config.yaml
num_hidden_layers: 8
norm_place: "pre"
init_std_o: 0.0605
init_std_down: 0.0697
decay_shape: "sqrt"
batch_tokens: 16384
train_tokens: 94660000
dataset: "wikipedia_en"
Each number is 500 + 50 x the weight over its row's rms, rounded and kept within 0 to 999. Layers, rows and columns count from 0. Numbers have three digits each. The size before them is the row's rms in percent of the matrix's.

# layer 4 attention output (transposed), 128x128, rms 0.0603, rows 7-63,71-127, columns 0-63
107:415491549536490550520608459497393443484470491494456512533561491556425460540498638467436521490495519470455568437527516590400529483585511517486528551457483464499423495476575542513502532500469441
109:424560478506504560529436443501514455448473493425538556440469463473582532482533547421512562474483574503524419427517361590520445447529529477496526449473549436609432544454487586493445531477478502
105:491530441500540517522577432442560468574452479584534431437410458518530457465491492417454531513501471395536457505471482396388489468497550415509594484469495440488545512558552486614495508532555444
102:404457509537471492497502521546521453430466538489400472464610573503541444474523437520502483446512441500497464418466564555425616536524518533461495435500390519556536505542515411480486419500522493
106:396482595524465499462578425574427505479438489489533631503492509525444434439502576440522463457512490472599482552497544555540467505447436522468433545530401528437586481557522533508465531436499448
092:394457538453453473489424536486446372498438525491443535540465634474499575425511590399501480503444535486525553439485508437553526521477453507538555512443558517453502527561518496604449488472454501
094:494462529491439468501446395516468505500500469531520500519541479445559473599589476568469455462500530566532479588499504437609490513514565571511523554487453479452434396449462476499500517502463473
101:572490505532515454507533492533430457428462536472461602510419523516577587550538507527393471511493508511554421415560497451517487473446527466457530516580421485563501470522465468481449477520465605
114:517544477473547466502541517512502520407433506417516506469558553611362502492454471524465481449606510532430528484476485514521525489508493486401497506466503494503438494430606587460494441462388494
114:535439442476480487433518569512459484523397491499483444563474630538485572552479353474471512565510520497486574566571523574424489483515469504510514564369524410514520561459451463503508563621515394
101:549551633462495488547552438526580511410467509557482494507524495548571514507471591460498524427517534514474508502430469486567523494479536511556509531479528488472478431412450600487495528546594444
106:507502475365565424634469479429524524462482471488464473523433558479455493483532548450462524445511515500520508524466552570557522582546534510482497595476496525472449569512565455515477455473498557
102:571490531515470541448519507467506446497597540570483531395429380435496514471508440511580407509466480495477490479426407565479485547566480487585423566421472486545450561492516512510477515568526444
102:592600441419470473552515529634562437455488443443596518533453593416511481514518555582570549479558502453515564475532552469548479496444540535527465525508464525504481579469448533386491604524508596
116:436539558478475591440544507394433513476377462535506521553485513449435490567493459433593483505431498532539492576405494378565481459516488437503544491424496493508441520437485530570491483429523526
100:521460523543495445602515543502512477504552446444500510527544468538485505565547511454439492491455504544574383478448489494498525528537558425458533546444486538481498508492511510541490416571498415
107:487489479483584577529423511509442420498518510441478476435519535433501640492560471481564494531506570596491493483504461474623438430534512492517530490422500587476520498517459536446511459536465551
108:533478521458490492564430479452482430585473504564516519565465438511512443534542488497425575478468519543535463507464479416505523541598439531482606464583464420548540560401466475472457437532496491
100:437507466533503568519373569441489498505442562554437414498536529441475526509492427491494496426544517532456478522412590560537551488587505516495477474565492493486610550452514465515483503472514504
094:510479570456531539523467461499547639531467426493447438469497443526504444461464527471414489559510554477387484455412526470482446537562483534492574531532520470486466493537564503524418411583436544
099:482475483503502545432491508506502417518508527486511444547392471481437471576526602494489426467618530504556475434455424496512470371572467563514486475517451589600444535526450562486534532587517463
110:553474484555502563539467491431512511526547510540481539382492530441429537464567527436475432487499539477459657599483498527540490472501465445561475497462493442461526513458540547471565555524482598
106:532473502412515465405491492534564549583465464568501453471555415477464456455524511578461549465463479479562533551428486494618525579518450460495485500483517527532429403416521457459424643478470560
106:577576544461506471467544470446449528480538451479481510446445531533550513460460511530568526504506443568431449401501486559514540564451545457494513519444452593532580468492546500473471460442402495
099:559503492512446574564484481567583403549463540446389501550501474453471548540494464476467483550570534529518519469541508550518473510575580512531514455460455506515523495435538452498530501514576408
092:393583564431439420512452483424558502430547535560539536464508417476475423470495472460517485504495495505473509485532603520466497522531476565562516453536553520541495519500541485552453442539378445
101:525473502528504445454537444546543518504530518566509502625536438555462512431469521524508469534488480504580518591534587513475487493447484600441569486523532450593510393461451527486373495509508514
111:531522534611538439526463445485518427479441562615449497552477531537470436424550508374563479558502592496400457484502491543471488452579470511456536489512496471453460505554511441481513477496485443
099:578470554555502452530479436426468503495532443437431486447507467407561478476546637501510531531485484547530575531521489509448520511581371522611411450469431556485551455462520528558536471479421381
094:542565399504516512540415571529529583553511453554448473499444418581515488524530432447435474527589525484485465487536399412524520474517533535497477557467482436473452457535625557511477440404520597
114:516530466539494477474478494488500527541509434571554440476497475464500562499506488604415515518563570466577609374522507444517451500588547490475473531429411443421514594519465512520365579543451411
103:459536385457523615543473502545530434535426458545440566506530537465598500556477467435468526553478491472448478553400415518534472455464510531532546543628473442426528425508480539570534514455537505
106:537521516566588422478495548461503594526536499504448505553468516528529525423476489481537537526581533526508432578452489603448451561511528522485467475471406497557495458530560469589512510584508612
112:442425489514496502445486479570469488489518497486544498502567370514535567490416460480500430514517524505522606527449600587520495524408519492480478460505521583456524504480460512452488480440499411
104:505466513571486496572500598471542542506571617559467421497459440577568451470512511506455503447400490514419582465425492528504482545520488404464545487535463497542469460526582452479491485542509527
097:511391511502565522537591511429432479529598487529470536554561553544488551474560433514509407537589436442554549472454519440532498488537498450460522539446548570478477418463566424429442601491468430
109:538540549420567608520499510569516487559423555472416471558505487387563494490467571561466443471484515434502529551536635466563472538398477500492547543434474524529486469553403421424502470549567483
088:455446492525487601423528518631534535572547544409478518507642495467452463516530553475576419598559512472475423581465515495466476450545481493579559480494485512580525410496482462441517447505471515
098:517544489475451504495399437579607523502509480544515457402522494501564440544449525496502519452636545523553510514463499551608481484543420549467588508604502535492457503541477429446515557552493451
105:514505573520523443384473584580547581553509548480592418534433550578499486514475474400598513461521549466403465517513448508506475482535450524457434389570582458461474540485575465548532427483541540
107:576490476576520511523525450481435420565422582562557494521463580573554550394470460497404584493505494542437537488486473514446535388529556476457495469524450528507520515403387420458444504490505502
092:416557486385484462479527474483403482517577545521578504515403492487483501554512530455472486555490494467524540466418511469520523545472544558443529412415482486498519476509461529552473513502563458
098:529511511529420535470544471442495417452551579509474491513525404543532563409476496458469569485510512536444482448611491595453445377391503492495485609509505390428461539513533518618498519514426472
089:523469478502494438485504426433476540569462416516503485455520495556600524442435445552515638537475540456558567559418492452613439434401541534439538530561484434442499547543445535455511517468445421
099:602475575519475541373468500445512476409519461541558575428555438390532563530521504466567565526466439445496467511504502455542429532467496572552542559493472486449483537482468574570613461401452527
104:521553425578548525522505559444475525566469455393467471443488490588542438476581600445504520488483534410494531564533540456539525394492519466530535473441557555549421513492505470463583435493396438
099:422550461569442492505497549364489537403454462421611520538547595541507491430431480536477581487470567535552459567454457510478510559440447628444504514495570536513402601460502548551488520554533543
102:445459497598465508493506534483463474466514436487497518539580523454525468432494593651485490500481501404442541546541525530446541509478413528539536528472471617457458496495484488473492448437540516
105:527507539383571538591497591522557513497555539610582446460534439504525560566482461511498479538431508493498514610479536442407476540471428535537424455514448522537572535470580363517430500495434520
101:538507491496551486467520531434409467402544489475544548543450548554437549574486523547522457454546592473430540541477431457513499565564496483551488546498496537503496507470509593499526436518469505
104:450477495486528427509562487489476445457593529533481555519483556480454374580433482520445470453529634540539498473418491517489575489581452555496521554564549565490417459514523503509446446555499548
107:525476562523494480459539571429635456594557527553449589540523536536549503470656433442507450459547497514523533509482533484426598522381472550524478571465528486475460598446534435492452484462492481
096:513380500541450480493550486394565563390496513482431480579539519437543516451567480405341484491450592542514482530439612512594441463523441529553474554467489457446509478463521571515474452543421506
105:471503468438461533510465577397524501516457498523495488563451479489430503473538491529404526512480557495517556423490444506406382469530562512484548481604514460451537502471518448484487398478456501
115:491542441507405537587535501535344493452423484440504422493469468457586477612536514445481489594443529429496520546459566440488497452412470550514544486445456515521558476539447529513408488493573499
106:480498490512405477478431533503551536489469477530531574442590475452548500450493504587512514549422537492547567455469510412469535529547510492422568505402472385477509477465585478466471441448576458
100:532497521545458494396486502526561525535515472480464517501478479509528509516465513499408553601549477519534482443438516444483414473571399459469444646534444451547532409525552482474506520431524494
106:594524419491528436445371444513611609465590556526460511452465602501404490533548497544574503431491442505527559632524482483442494487477508467578471467533475474526510426482422531570440610494467459
109:497468474430546500498512513486478521543509529555505492518561518402475490523444450448479527505460533502422526528530467456495589390374514463468472563549522459509540510607520539427473441534391470
098:555568388497453419535357509526438488454499520463520503525531495390486501495563435510596424472452479548524584470577425498572431488529450441495510487589505572565500468506522538508368510502512445
097:498539559547465512498487460360585524521492517500548426574462557404470446421453559585391457542489511499538509502536573445505495485493474540498584542583529493510465393539415576510560500483402463
102:522499458460471544397498573528538550517429473485531394506507563511514411532504474476553530574459519524459553544436430560399474524527573546497512504506548493552430456517451556428564510545508494
113:599553556534478492504591467551501413540466459493520482510567487523503558513539461494497487481481515449583465536474482460466554530493447497503417533535486558435394546511477463466579346515671572
091:538519510502509518417479580454365585466491503443491499463469408523572478412489487443502554562504546519502519470463448539400538465441440528529546431537506445546518555477539495571514534478540450
105:532434467414432494528460397510584440508514507541584515439464522508407473508561465563559498515509405527497562510498549499483458574584430438550485402445473475481512530472518520529550641479481491
085:447466471552540562483540613502472528545513536635517530481430480459580459408494456412494522548540561559538459428513543554597526495477408465565482600443458463552531530513524521556473604523563497
086:520539573472529520568521503544558476446534438446546538483485457521610426465488565498500553502569497576489449494437514527507551552387608479446552504556436438453415451528507484454544364395410562
089:462442395480474520457495526556470516510486474462480420499506471458432447543529531463417498532540460567461505490571549563482544535514459510462417495525417488506547492467461353510530459525484547
092:497397533632454512465482487515515560450532496492559508481520483539460556518492529538504451491460496573515536518482501419437498493463560466527562472549491620425472431469479490497543553378592500
090:518482534538492459555430459584480464528428535530531484599551565523403498510531477540487534535481442598467463427609594536469457509489527507492505540504470530483514476502510539441456399482531548
097:448430490539548482469506427478511550461602525463540555431458514541414469512469491488535449512463518511617476418545443505463553491491508469454565490495537466499544411502546517619523577581456449
083:528510422546458546494560498522496438526569474420470401482483516489575486534560378566474516508563546448526430430491547493455386493450573531536452473524453407468530521532514579551569406471537562
095:412528505522442532496543465423500495545459502447490512466417454549529595541507467515546605481529490445367573481565420366511535514473414468593424482511478488526462520532525530539483575467381531
096:504435454527462522528502426528587466388412480557475595586506504501439396519471464490504496525465515521496518573610496524456472493468407560497541528548529490531432454525552540487499489466613540
120:478492510521522525459524528603477529543566444438491476478552503471433504498536575408565476534604522486484578475393479512520502546472560445575501521476567586421425496506509509495623482566432456
097:513495473591471498530478498521509527589518504480563597512551518526472544442455441445528428559422502520500522444494491445404506562551514510476502493511437519535483480516571524513413606584582431
093:504545557510461386449488522536485427453549565561522504399503539561436487504564456495504489423458559452554496435614418503507505432525541521445492463487463553584445450503414537538534491526433497
092:545529509525520476491453490534437549439562497514494510415585575492557429423440534458523536481495507550512488538502536495586584555480536473441540608487549494500521509504525500505440488540454468
094:436484448503445471463580570440500514497470472461535472550485535579415480460476513531553460548509446437512431542502524516430490572507465578492472457525465543512452547448412575547507503491527455
106:582509461569523434509495483571548484359584496458529545492406482591551559595517522512504534519523423552371524501581586454476577453423470545512519467477448506431578464472488521553519479439459475
085:475476439481466464529432542436534463519535546494552421455542512495478540481518481557535456489527479489601470557511558389413468438549510501505527397559532506402534479500511489565528568501545486
101:499499410491587466476557592465443431529535498432510553443484542511485555413507436539530507569591476433506540468513442416430423470512423491487477595564583475477485533515506603536448437511484509
093:558438481389506559504603459425469592541407401547512543603487525544514449498538417460564506511469501447525514505530485480463469525546587478467394541480443528490539478503451459556442550458497443
113:510490532507437573495476447481522436456497460428564490500520539463484437540514573579401462542414463524563390466430507513438534598513548536453467606545470543469537561457457488496527491531546528
085:524534520440418512482508563535532505457507477476491521354557420486545615574523503446435556454503415469544618429553506404523458534538564347471442458456505425546485454523540508577494490491484534
096:442499536498445559473514630511515470448474502515578504459479412448516454528510434443545492502494590495509426401463487604542541528419625531425537566509496477511542543537471479445536474503508566
110:519495560536442525543591513497476378460492483515532512510512513543565470506489427515491551507450537422521501490445479492442467486540464607446410518526362445470456551603398458562602465577491432
097:452481473437464541546528443450519561523496511440477489569461460458509566470509562455572544554445497534492593570525509498463501446547418509540450554539568616578455425462456488416441515463501572
090:481543523477445461400556542421478603501556549485510430525408569493444488477460548580509479453483498483556498552518525504416483564444528542479523457549475529468508544512475544486548510555476517
086:517524454417502587546551435489517479543540468599417470381551533539458546550557535538419499547498394479482537446509592509513463504436529362533442448551499511491534438498424488543468517393515583
090:526581508360471448520472559445538465429512510559495493463484572507463485423568449417616496449463420460584469523450485532543460459621405470575560489533572515529504454493472511591462463494478459
089:533525546495532548513531419509512421574524422468515535583526558554487519458457522513505409599522541471538486551455563494518536508469495554501546590559568554468495512508477513466487431543607510
097:587483494483472435523448443457471566590471544454554409417469388482577528666508528531504528422414485524550522456520540460467511485474632413525510451558459497491543504469482490512511545483417424
100:513519471550479491476523522506505468436492581526569496515569515502520553602544457428463504456522534488433463524570526477466478501482488473509472417477539410467521529609498546504502409419377507
095:450392482542528562496453472545524544472479439581568468549431530447505414592522523507476548491413447529547520450516495578494503486545477520421450548453525561522545388487489484483570577458564500
099:526475522427566486543510482531532415512407471412471482529566464465486434516522473486554438476472333555501488523492416453459507598402543519503479464446536456516548485633499568462575527465497465
103:437458532461514510577584534533516418390518485536491564534506469575494501478508452531497551556484516459438544555487522459428475448409406549533518565554561591532551532567472516500455493463503479
088:432543495439444562504557531456517464496492493464416442532434491562495481586577542580408542515477472493588530470488479405488465577570492492462510478504479464517467470613542455414549480491539507
090:465461479603493524434495510505583440474490496461487469540554458531568516595519486598515546473449465563367502501448508532462503530461578530499539450613587518405496511486518516480613540448474590
109:413483554512461485572539495527540524565483369466507540460396438531530441558535464577465449500556493412553467451398464499474567480528536496572371495441469517557527497579487446457595440516585533
091:576558516476483560483491469470475470446507635469495505456504485445355474473589488489504464440514534465441586420458481440477460530661486491510456483518551491530520476425551551512473536427501476
083:483502466485436518561467513537495451506466587412409453471543562500436449427517529468397405407539484555531462547504486475517610381518621494479533553453520447429441525560475506434475468510457571
097:409498575502470522549523559523507474450531475537602531577446474528496582526440433482453507531455534600465490423547490552447571480456529511475568523419474423589495506503469529494447493484524623
102:461452505551514466429408470511486518622513483518501458511449493483439460554568508517519527522568485467407609428580445510529453478638607426506580496514518463450603495510498592568419484415486464
103:540412509430520532464465443597448530534518546467461557451524439407501468563522583482548444471550450503562514472458497466517510537488525425529459472486559512507518503496519462478524610475434380
091:534502499503392378435515488594424453426487516525426533448595524433452537508491492575510405516514510510534530496540509503419505413515512424491494494522467422536375498541391548473513497488567575
095:550599565427440514470428498605562476434540596517462498424590438553517553439519538437460494555490456519637456593454518508513420539433498425492499507601461436426452495534499453459474492532598503
098:540451506521441602602480483490519548530541477468453437545405457580560460534519623526500519582445431543491421510506560500511550545472549457472460410432444410582510497464529408487541571462499519
097:492572509484590461451516561578409454478466459563547543572509495524536565576432469504497610466436544524426492473555424531593475441530485501573508486486483492555443506587556562408481446510489522
098:471447530532512508439441455464446534565505488587505455559435521468477454428424399441580549437450571433518495579511489577508553490477504570470554601518518495441573512532447564527480546453525434
107:489490526626484469472539497554503513563445564465548459514461494474533482570447511547455599365521461492510551532564474534506590517525504434501451543451407410544460480544440499473421597477456531
100:552546542433576482469465465554531389438564488527441558483570486548498593475371500527452560435533428580528456505619502421563516502555563419513464447533579458551513544515535495471486542481471541
107:434529491474540571537468405513545429491508453574483501539533573503477493507505457474510549476511449520455477518561524541520511487460492541490555511468487512553495505554473480425490465499577540
085:491491430513519554538474450552490484388551540601505555591426488512433494550424522549541464516472470540446458595586504480520581508419522496468515480487512544573448448565478474509305555575486509
# layer 4 attention value, 64x128, rms 0.0484, rows 8-63, columns 0-63
114:435451474483552544593480504469431581536451493450454536411460585484501575542442522517488466492565503568486410459519569482463548576500480488505526480532521415402567525476484474550593467491401448
107:461452448433441613491577518419511490504481532508460588540534557530445580549503528566502478463574579491375530508543476553499519500522433461477433537503529444475406386504387505532462571486483488
102:547468514461570439467478514560564431571538605439547523507396510453555613400472478423608480474523561440416490529521418510553514462502503542368458476486535556509520516466566400499456610513535486
106:548523564481520480454555490533493587439529442609474560544528505372505471439472388519477533459484465543451452443528461493508458424510568536472540585520536512504420431504509409564472581542570436
102:506527561516536521568431539405455541426445532485522497573441413560493443591511447544494471480455488479508533408482466577561425471507420533475482463492443490503429517530530525475394535511512461
084:477497534453464457446530473481484530405537473509453520459444464436549536479495471495456525532500444521515393427485528501469547538551455466488478571548453539593632463614496520518546560533484566
102:505518507525494507479507458575525520460508520469570490552498441532491588533529564591499433523523520500541523503541495525498587507463589517529337491415529449506559479442543552429516417539479432
103:519464476470550525590576522449437448492531443501458519418404472438524478478480477482507529561522405510475564566407529509472494407507494567560503431465582578549514460577567464403511505473529539
101:499471503569460466496515579488508516452508522478516518547500449436505469535486501377537521579536516515383463524440557492513558572504565446464559483432556463482518518495470507589481518396525536
097:476459502503452475567602511513475554448544481527521495487506572400490459448488404552502481627520441468543593539552445475436471475532487506542372499580530580512527570487431483541454567408593529
098:515562565445523443423504579581456542605445467526418510462402410539469456537510553478500432523476493527589519506461472454502533486605554389501466564462455478465468439504473464438406570628508472
099:547527404550460441398528500435510531599584549521459504549477465568487580506510519500492513546446506492369505513605484560516587463522486535473533405634480451499519498401545619465434517454482600
098:467519474529507493424536517458414530530405474457535485509563527429402544553566491528542439575491498476529376510488588477544494475569548469551549556501458485561523462510527501523394422549479522
105:455494526486402541565503542443495418443565484550428451494578496465440430475509561523572439475484427481408562436426417485509563499548468556548520560530380487516498474486584560556558527502499443
098:532504466484518528441479487529562599479512471462470535467519517506399435544447547416545424507571524560548521487491516510523489390432461475442524491479455485420472547528577509529613447417492410
100:454515574559571435510435556492473474478521512574423495500392433618456524484495472568459479568518519534400470429509507473546438479480516437529571551509488427532518486425536508556488473444463436
116:415532494531428575526496522472475521450486469386438569467475488502492599454448466551473521398465453413528543512498552497495407529420460438556478545504614467527564566628464441493577545444553479
097:399428495482462428444540608511447496467486523485466518566514429562521553541547456490390514579520479533630496565530542568481452457525493523469557496468544465605420400508477445486484544488462470
095:505503338402517513538491521454477452565487498442500521491522515496525466552495528584624527558489488474525452410516538506464585453525523451522529493531460578507507444538478572448468557534555448
094:453571412541463522453553471460430435462529508393499522460510523406447503456562416533524398558475511528565422564501425506567486467604490472559484430524517573461525461520491477507539548471485572
096:473511592447447520499485548462545563589452520530419392519486342573543476488526538459519509510477522512463382486432509517531508515518538560450495564513520439576496476510463539543534442518483543
108:475438516415400498402587542452524489503562482516455529448585618524455511586516428417514488557527418573526522426491525463464577509472467443632502528492456556632566466444502475511466501558470508
097:548486496423434567516560490411513505573434444567501605510510466433557574533485544518496467436524563476472517549523490589444430473435500572439508470562449424588440572487415459423478437504520488
106:451482519546468487529489414440476515404495450513489440504491493492564497573508593463544440633539512582529517527493509489541498521419353499450490449503564440497561423521430510541527569529463468
090:479525441499631461447588542548531535459489518461414541549512493540476551496397444507434499487544553463503548503492432537549492564517528586505564459469417490363533463524460526424527469488549488
109:561479504603450415455479537507470492527556516459540422577434451488528486481536474485546453517452525462410525451522471459562477588508530490522528493517479526492359544473446441526416544526534556
091:364498434515566583583530509560568607561620542504484572578478464546433525474448518599540516522556559582526540472439470496509529495484557406488524421506430465491518509532516512477538543512538529
089:473529599505491521445513483412534573513434550464389509506554488498539527382442467483569433518474526483414484488509539469448503427447573514546530499505521611472560527368520490452506555559550474
097:458417547504481429527430521530463480474515520376439530549496526533507447514504566520490487525374515536516513468511476531513452457514568611467404506604536554492518543554555521481431458583477503
101:484573381463504479548469547479587507496478525532394445518566477528458417573561438422501515492493477541450392492536408506493473485486564495501475487531576536447554430504534484411529422440456510
096:511474639560441498485476522496538527423492513462479495515482493502464478520548582499441389428529488514479440572528480456497443471569506508471504571390515504495524554508542543486520612496634436
098:548436467505445477572496471571521559489499475443514562552469537543463484494508500509577473440535493416461490533597388427479621518538439510450468438422516500511472412473494467520397475523519490
105:535497500514600514471553412467537416472538495446523529473551461506477498451512486378569639520600564418597505508537486482489438602450501465565495452512587376565561423459490524510498502563535500
100:493501429547518549486404546522497396564531486463518510466508455506465437533448530517456555492475463519546496388457549466408501527505427531506456497493558500413567503393432483563472539472587538
096:432438458498463516407453389489561515549457465527595442510568502476466474562414578481532506422571480516551450545435421532543574522472534529496497473503530473532446583555429433452532462540541532
108:470515542553572438520487536510580438510474424456487448390557545513469470536416472494565470620443504538506478436519475513469541428441545568563434477424396522491472518488478589594583551585487538
090:552631488492464401485558520482449469491619515496529484473509623493524488416524474557487497538508420456501540471464511503528482477480524537447503584506528382445476562513465489583421506518519502
100:488538398477488517568451557504470567565447497497491465617430525452519454474391453520443497600495514568538435475491476479440487529430570560536461393566494434475545533536528383539531461487522580
104:488512477482565555553409476582438546463566550530398525408504443559449554534496515524494543628487495552507469468522515522425430587521438546531545437471427464484482583531595476478442541459442532
100:465420499486504384522470430523500538512577548463439445550453459497512466471534567485486429479490582528464478492438572495541451428482575471536417359460563544566518488514539462525554526537523532
089:538457459507446500510540347548523497536499441555419531565591442520412452452457561542519498540431513471581530503498431514517489604495547521425482468516470559562477610452487569572565495512542474
106:519418493500558459565528510470534564398478515532536463547446511464446437448487464565421511484466499605520527529479580513526492545481540604450401463574407477472488572452542481447382405511565449
086:548545484485541520520504438459627495466484474508458517554528449588518560543563510476451475540577406511526415571554537488505432509435500559541485452486501597617462436427472469553520527546501548
087:435488432583520505565500480425568507476424553573497585477511490442565544553525537483491534518400449503571577580534544571436573524562536451505595569528567479492487518455559531533539532550514460
100:491515523520459488555482538460484469543554486437514418505467515487506481553508545517608545468480469587580463488373505507465441457519490518464551524402488504467521576467545461572523517476483491
098:529557460459601453447564458479511538506516491458485445500554419551446502506605532475524494450545439480428493562522589468478575549501442476509587501450509581497507485511600448504556501412495458
103:489553508517492489598521429489567493525459466457530525469509548463568543433525489541432468480488481433629456511524524489394563560421545407552430539483525381445499547553543515441575463407433607
097:482444495525419526519507528462400534538497497436461496534465556440565507579588467509476506453529605496546477412497458519570461563522555420521484530592489473482487429618547508490478549552525420
095:504525493547527581477463548549544516546468580471517494493477483503562536461546477493533439449488450603494532405448480551433537553548541478571549485562505509561435453453487473477467468404485510
100:538580509578435504414557447578517550508545436555532432533562470509450445401493468583438522495410509517474534459554453498460454503574554554530460546508519530486465560525577503497421531465504541
106:450520546458528426506490556501543515406556475472430481429477490501478511549443601464483573401586500552458602553556589529474525438475474546524582492525470537456590525503416429536468470565430508
091:434587604525568499502552569615483487508501530487523515450549423467443447564517477558468511523477455476439462559632452490456561484520571475522556512428553474495521454446437461475516549537574424
107:483528531498500450472531490510536520430458422471516495474466487607502545540461630460526489509501488473483478548484489444540507498525606577428501478628572519515479418503504540499474618461523449
110:424494409455499501540472531453538482540444483513515452508489516470464460521580443504514489517581510518558564442545435591500559599519479419610490535515509491520463470459502593539543607430447522
106:493457416541538530579499559519502507580600505552443487499439503513487453547537518407428393502451537422520500458553595450453518467355479582582485485457532493508486513444525486531503548530513540
095:495457484468505485516456598523436425509506469575507598448537618569440484466557469426565449490513568529530383536557466540424470410544538523549606442463597483498484513452522483488514521532496486
# layer 4 MLP up, 512x128, rms 0.0695, rows 0-21, columns 0-63
096:470449417516522592440455474523553561469445545593396459537531564499520537460512492500545544603388405551543502506498543524447566438490484468573522501391458568423488432461475524532544458547511551
119:436457510494413505439505482431458571448487454587525534490476470565462540426480422406603502536518460553546465405486407566512488452493456512461545512504481483475542567537495571513484485471543592
109:537573462505468484462545437466453529428459533526507470522516500589493465475522503461494474582462524508634431458459497627495538475447528533413471450474392446469505485505418455550578426562491558
095:467579440488472596580370548546516476501541400485482441470476473464536443516558475499580450477367591552519457448493472503471399520516559454550558551526540560544512374460389558504510491506530486
098:523503471436493575546433444465562459563534381481503510501496590515474466393451530498496557420394396459467576472553487475537476524490480514524539400544477452576533555516481524509502522492532445
101:519408501435504532498398417596435537481384608459478417398420505442492505433468557520497477488537476521570577615516568429520617444511450544481526419470503561601474512589479515513488461479509536
094:471534467497536503501503410454478544411492434618506544555487493469400457442544478488549500415501558549463496485495544564460552537450427572454532462566532536520455405476455550542595475572519536
102:568485532532457458534463497515547584569607483527541422458454462499482590536518442525429450537535521471528495527460383445450552539468454444439494443517497565492535485534475521493518481448484517
095:486511482538536534544443459458405391511448506409476492494511503425568489546452493556469524456506493579443454530547492481552577603435464422504528480503554495456480522451479555432399543554434559
096:608478466495389431447431471614458562456511442532557547430420516448498558485598549472526427509534430519560552493489494580492538587461556486475467478586529438480507504557450494461571498400567532
102:535468505532489512487430599543485530448534503534486511535352556450439496532441450416509435489532459539517529503486507448501419572536524446533588499580525539452492476427514474485474566551572530
103:460452564575472477459487465495414514445570499463440475501536443510474452442484540425559553405592523502489452486464549510512496437467484480462383378493470443511477565566525521559479472475519490
108:535428470545503500518536554528515484546468545452503480564415482525537537452428444460449609491449431520552483554478478394482453489438434489456493466571455493426547489456576491578555564484548510
093:483560450470480476496488554420468524478475524536533480520446522522560555494427414464585558451471550449548487531378421610510522507456539597596457467484440483504505494515529561565446405554503500
105:473542573404463535454495571499425528546501561524516517523527569419499505453503432522418476513471525461435372478483514556595471375464394444494421513442543494433529551552520438505440459590459510
100:474441533453529515517546536541431611428566501550575478501572528487588502524471484513550392567460587439556422439506476539456583482493581499397535427474487453480577456467445440523431515475538491
102:533418530486469504535476460526561549447478508475474534486593527502554469487526550585504555475450664556497513556465491477533469471446425579464452449480358525436557431496540543424547469541458541
100:463489539510582467506467443511469464414521452595567524484589521591580591506525519511497498463508425470466504467585490562455577456554534423587439569468525476453532558575450463468460480552546494
093:518418474523533485421524505548526404563516484489505444514495426478464547507535473443498563524472461515526492462506517435527521556480440442580427506430557516402391537482504508502417466489508433
105:468513414495529570469574533556568455539438557582539521482457491444395526454479386522540557521545510422472520426451480504442490546519541515474407547551543531519512532622491459452469468574509509
100:540435524507501517476418438496592493497503464444508525567571414439512540508474385467433465526557514499434460563580434520487479421470522567543533603498508519576495451538542536530429484447465594
107:495557508441560547497513554391490555494454441513497486543497580420534439485536528478599469507466524502544534633519455446445452462486485494503521572437559536610473475586492562445463454467487454
# layer 4 MLP down (transposed), 512x128, rms 0.0697, rows 0-21, columns 0-63
095:532463620491542482580556476499484514452497412460540455442565490508496451500504426456554442423528388494538398552523530481504531488512506442463558489545589498541527565496567476541579518522555513
104:454447565432560521442499511520491547448521487522478510552435450544556524571521432515544478432553459557536528514525577477561525558509475400570544536539498510583467554480532478526505508566497560
097:487494589467559474447481475518534483566591422477612518481477593474488558383578451523442499543594393446473590427537518449467447591576538523545520540514498500562498475500472499464445520467512553
095:469498541567494506362543466488474496454503498457524497497527497543495517468458600470492541529503550483460489478492500540558527462441389509551513454419504534441426509514567443578539477519440542
102:505415550493506492460562509522467564471471525582564493482480500453575512495637556431429548491519575504467457481450589447572491572422450460439449612408474491420458539557569567489516518496438459
101:445477577428468416447413541527468428564575525506551475507565488557482406492507456498590549486448441545499404568480465563488429524521480501435450513540568542592441443494477498580564512590462476
094:512451523421551437475638547581464497470510469474479477502583495448529479471461509533496487503524466420534507539479455405568559509581472563556550486538447454497482531492489567536437493517481582
104:504551480408512510523511574483420413538477462514490546548451483522520472530431409493496485416518509491436540589526519473482530427456587517496554554468395508431384522475431530571560478418454546
094:472551524469385541437494526494433526482485538395512472499510549515412448506538527553588438461531476460459515495528546578477498470365406486468472472429373455539474505462446460566504412482476493
097:437568492485529480553574497417475517410609586547511569554495485441521530483466517433454553548495524554448502520452560480484451422504459548580438604462513536437487490516491594476589531491430490
100:513510530483469474554499517512469460470450431515598441485443447539506542463505527585517530579497414521538498472596465447474604451555457440508526423465557528516516549511615547550489516505486501
102:465554460530464500560512513459490436518486440469556498451476446525498486525444458366531425449483507491699502555505466469530532478544507597519597522495495496581482547439477452470518450496449575
098:463532547442473515470545481502534501510473426444498533483581467504610438557544500537505501460499585466464502413511501527553538511501498510457444504526444428507601513568518337375576432528559494
105:468484486573479477534476519530485418452547440406516494572481547458433527529467480482487425428550495569453476540475500566486473515550529500482500488531461546500464430585457483489589430560504460
104:506503493559505506460530447492479491480533509475583410422516561503471462518549547472549506457532445465540517473488461477451454520471523531461431504514418391486510507449485477522436408549532502
098:569489491519535508483471497569484511603428557495434508460544541468499437475551517513396555529411433479386493576529555459499465537470455537603532537511527508542428502430464463459551479568474505
094:539509403522545413527548497503512552545509464429554511458535558469597564616499535402454490513491531538475516519474533495507517438432569467485517476591454496480476501453525508486432490536607466
095:532403523435471511456540404447451556518441456519602489480459445522475529511451515479507536491530498509459465510483513458515601502574519518592584444543501415541516552558491535466486569553461358
099:432606478546481503461590459469510562440452481545478553505401563364540477514524501616488481436566502463561592548459513471478516440467630473526523430510532482584485425525509464502495522524521449
106:443570467471521495455480495560451579541526508572481573494501483549509448473498511501488507537527501530430489523476541428546588485402480468567475519490536537493479544400468556525522416573508500
098:522557504494431409499515572487483499476532548560555551527433513474581435531531524427443532551528526463552489530496550470518571510408474397571408452453506564543507474502427492511431452515551566
107:493548441576606417500511520439466526448487506532528474479441512462464483522493504496509540475584536428492486392478399545493524479450487444524568494450492521429490521564581468498657553518496563